Part of a small language model's weights: width 128.
Each number is 128 + 24 x the weight over its row's rms, rounded and kept within 0 to 255. Layers, rows and columns count from 0. Numbers have three digits each. The size before them is the row's rms in percent of the matrix's.

# layer 9 attention value, 128x128, rms 0.191, rows 52-62, columns 0-127
107:131108163113097138130141135108140118112153157164119112138133146126098119152126139135099169111098141161112138140126143136121106153123189144122144122118126148131185164119159086131122114131109158057122079151130143148104139129141120147103134150139142180131140153128141110148183131130106166161144159150164151158117127185146120145128114149129122115187138112106107159159134192124147146145099
104:136130127097112147133091133124079122108163109142081101127111145123131084126134128159124117139162153168083082152124175130105114130125160121159109165127111118133118139114090165146122135107175110118138138093115094123080113144105144126143129108137147122116087113129140137148162131154137150172156130121166141132125178142143102132127181199150114108110134132136149115145116080169124105092102
099:130130171183140168103146145122088110143122113093142139129114133148116149147115139182144126123145128146137139148158080137124118151155146104154135122125100101132111127093185143116155135149116088129108131114093158071152085109111129126147166121125087113107130116160152145103132109147142122144154135139139117114130128163143120168055128122126163143144113099102130148105137088094177083108156
092:177186133150127132170124100183141153117087159166123145156128135118128143123120119148138112115166143140122111162139161141155136125099153142168159141150109148137092073141098157140143096097089161145138176090143125131136135143099128122121153176152114132122130129164145150099155193132131117163146121103147122117141140148118108151120102108141136146167118130153178146110126120101158104153130
092:123116134111133090072155129114139147113112160110135117096112117133168121101132121099126119148122137157094120127103142128098126154150159098168106144157136141111135110114097138089082114098119113138116137142110142094153157169121128098103165147127083132113177139144107129155145143094080132110135137071111152131155119118124083163134116152116118148084170046114133127150133129119122164155147
099:143132169141119100085144126155127140136126099149105162152143111124113111126109102111138131149071149102090156128120149114118136106129112093148115116133139121123143110170140166101141091141093125099106120127123098094174130114139179146149129138132109091107139047158116126170097059113112141126110103150147122132116157147094123140129145122095142143165163147086141104106160132157158115145110
098:134143160142178087131151123155158150102137144156094140093167163077148117142128140146127094147125117114146101157124114131113140141128119142121139145148111122152111104101112152136111088108141102155112161128100184109103126119133128152164134146156108151120112083166182145106136142107141142166142127130090123120153127135113117143193134081091136125148129119155125147107110084144081180096136
101:150140141126095107084132152146146081107136143141082106095156121151129146165173132149121113129158115117085181128153107084140152148130087115091110117167110116156164189136155118124113144138138186119116137123118103102160110109109086101115125150111107151142099140151119124113125117135128129078163109176130153138149168106129103088110143136128152132143101129101122116113168146165117137126110
092:079125108121108128122133144142108160126145146125113132132104138143116111106098116152101096127153139111111128134127107115145106119157171159142107127128139099129078094093135083121125127162203175140138075118119130077148138103136101095092105074110147131143158141111128134120100115123087148137134140132093147181067134106150134171137143142103127158128117158128109163143144123164119099143153
100:101106150100097106126121100102109132111137156098147175134109124107139101108154153146145111097143133149162150100138132156100123165130123126123132125108132123086097175101169114119126139098179104115104167124144153162111113156158128136122134125078181125166115141125132128125087119142063154123125167097121119085125135141151141115121130144096096129177152099101109145116114117139117099108186
107:120136102130132168164127112158112123125177176151146129119107078117095118143154122138111106101113106126156159118134134163135155119082133109116100140101120162109171112127131146154136103137167130125187142099137090163137129130142166125106138134113104180156095131092173123139161158161125094099132165105127152121140130114114142095111085117152148127128155123149083150118142112143100103177150
# layer 9 attention output (transposed), 128x128, rms 0.363, rows 52-62, columns 0-127
106:144123137105079128120124106144152116110155145126118124142134161165126130096164171136108105187134121132141091143141127154110116128137098111100128113131149117141143105139085121125122116134137139136134127129102121067144133147135107104127147092124189117118150112152123152098128118127154134141154141148124146118089124133129128132085075136137117095133174119126144086127254105110118133155118
102:143150145156142130135132162115102095132096114126110125136176131135119139140142106120145139133075134086144199143113144142162103125090101161101124137158134144153168131133105111123122123179120139131101153120099166139193107141147126109149133150150177138125126106152145144111109100126128097111124123170112147111122104162144129117096132096121117172134180129149126147108160157081162184138126
091:129121115103142083133130126118096116075130137118121095143165094124110111133158138093091143139114157157114127131119170161138127146131141120091100172145108113193125119108103093132140100098129190133109119131135087172105167118138090120109118096100093126120149137130115107167130111165115102121112154133098139154146137102125152152115130145131096085142133155128109099096080122143122126066116
094:136092127126141147142132179125155130110130116108066141119142093142165093125144147140105143100142135128116146110127150109157139132102109142085113110142094134076116160122156157116134120140137136125178123128124143131150089117106167092121086093132114126148135090090139118156114129143152177076147163178124130128128143123111130145121155141107096075105133147121083102176148110091120173110145
093:119138077125087120152086103119194123127127115109154113103094179116108077172108144138088152108128148114122164146161163099145106124100127111100073133107170119124125098137155055156121129130129120105157114089120134123138136090107140134125112118098156106127093117152169120117135142137133116141127136142140123132090113124140129160113127135121102128129113178134136135099163113079125160096131
099:097145099150122114136140142123129148132125123148136140115153134117124146154141175138117135139129182133129117133088120144110100136151152147142129153098136088124150123117142121157104144102133166105155114177110112172091098135113142143106096133094130147140112166161077133094087115150179068124147137088145156095189097114135102146116104127133164083124100130135127129142119177104133159087153
101:121142122103128143139102120104143185119101136126096107151158121104130165130122143108108142161153147148141153107117195093141165123126122154119093123124114118104128158105110158152165138169156109122129136122083075130165142125084110114118105119124101138129104144117118084167124127138154126068099136121174149101109136160106134119116144170075089160142115115144130134153133168096134102128161
097:163139116111136126127119101102107121137111137100118120145124139098087106120160146108089119134143128146149106119117089155147149117192142156155147151132059129137079090129101154114115108122123138129100114097091142149116128098116147166095126118129128157138166114119134114108141147159098157143129129112135106114061141164130059128109141132159139152152155101136124128162170165157129120093166
095:160143100126126137139106142120139108103155133123174098108154097158132115148165132139120165111121136131127153140155162143124114136172154126111162164157113161156163138127163098094121148154126134148145140122141120156130140109156140139140176181135187165111108141079155157166117150132148151155121118112127120127152137110129112127158157107137179139123128128105124113146230128114117148153134
104:108113118118119149100148107146065132146169130150157132134168069135102131143089137138111173100109130134142096169164161151148127141136152129117093114120155123172168147178172149111164126145100111134114145132115097126105137153160090142104112135138133110118141129088161107103102128074137100120157130128091110154136107081157125146108119123110144127128144194124144117118135116142151131160135
102:127144144090161131114113121162116129154156101077116127142147109140156123089133094112117164156153142170142107136112108066152140154145153117113122096111162115093108164145114142130132098097059133099108146123144167076106109168130109150137137129139164144127118151157122112136117136084095147145091114144110114149140141101138118138119107140146123106115132121133128116176138063135185133146112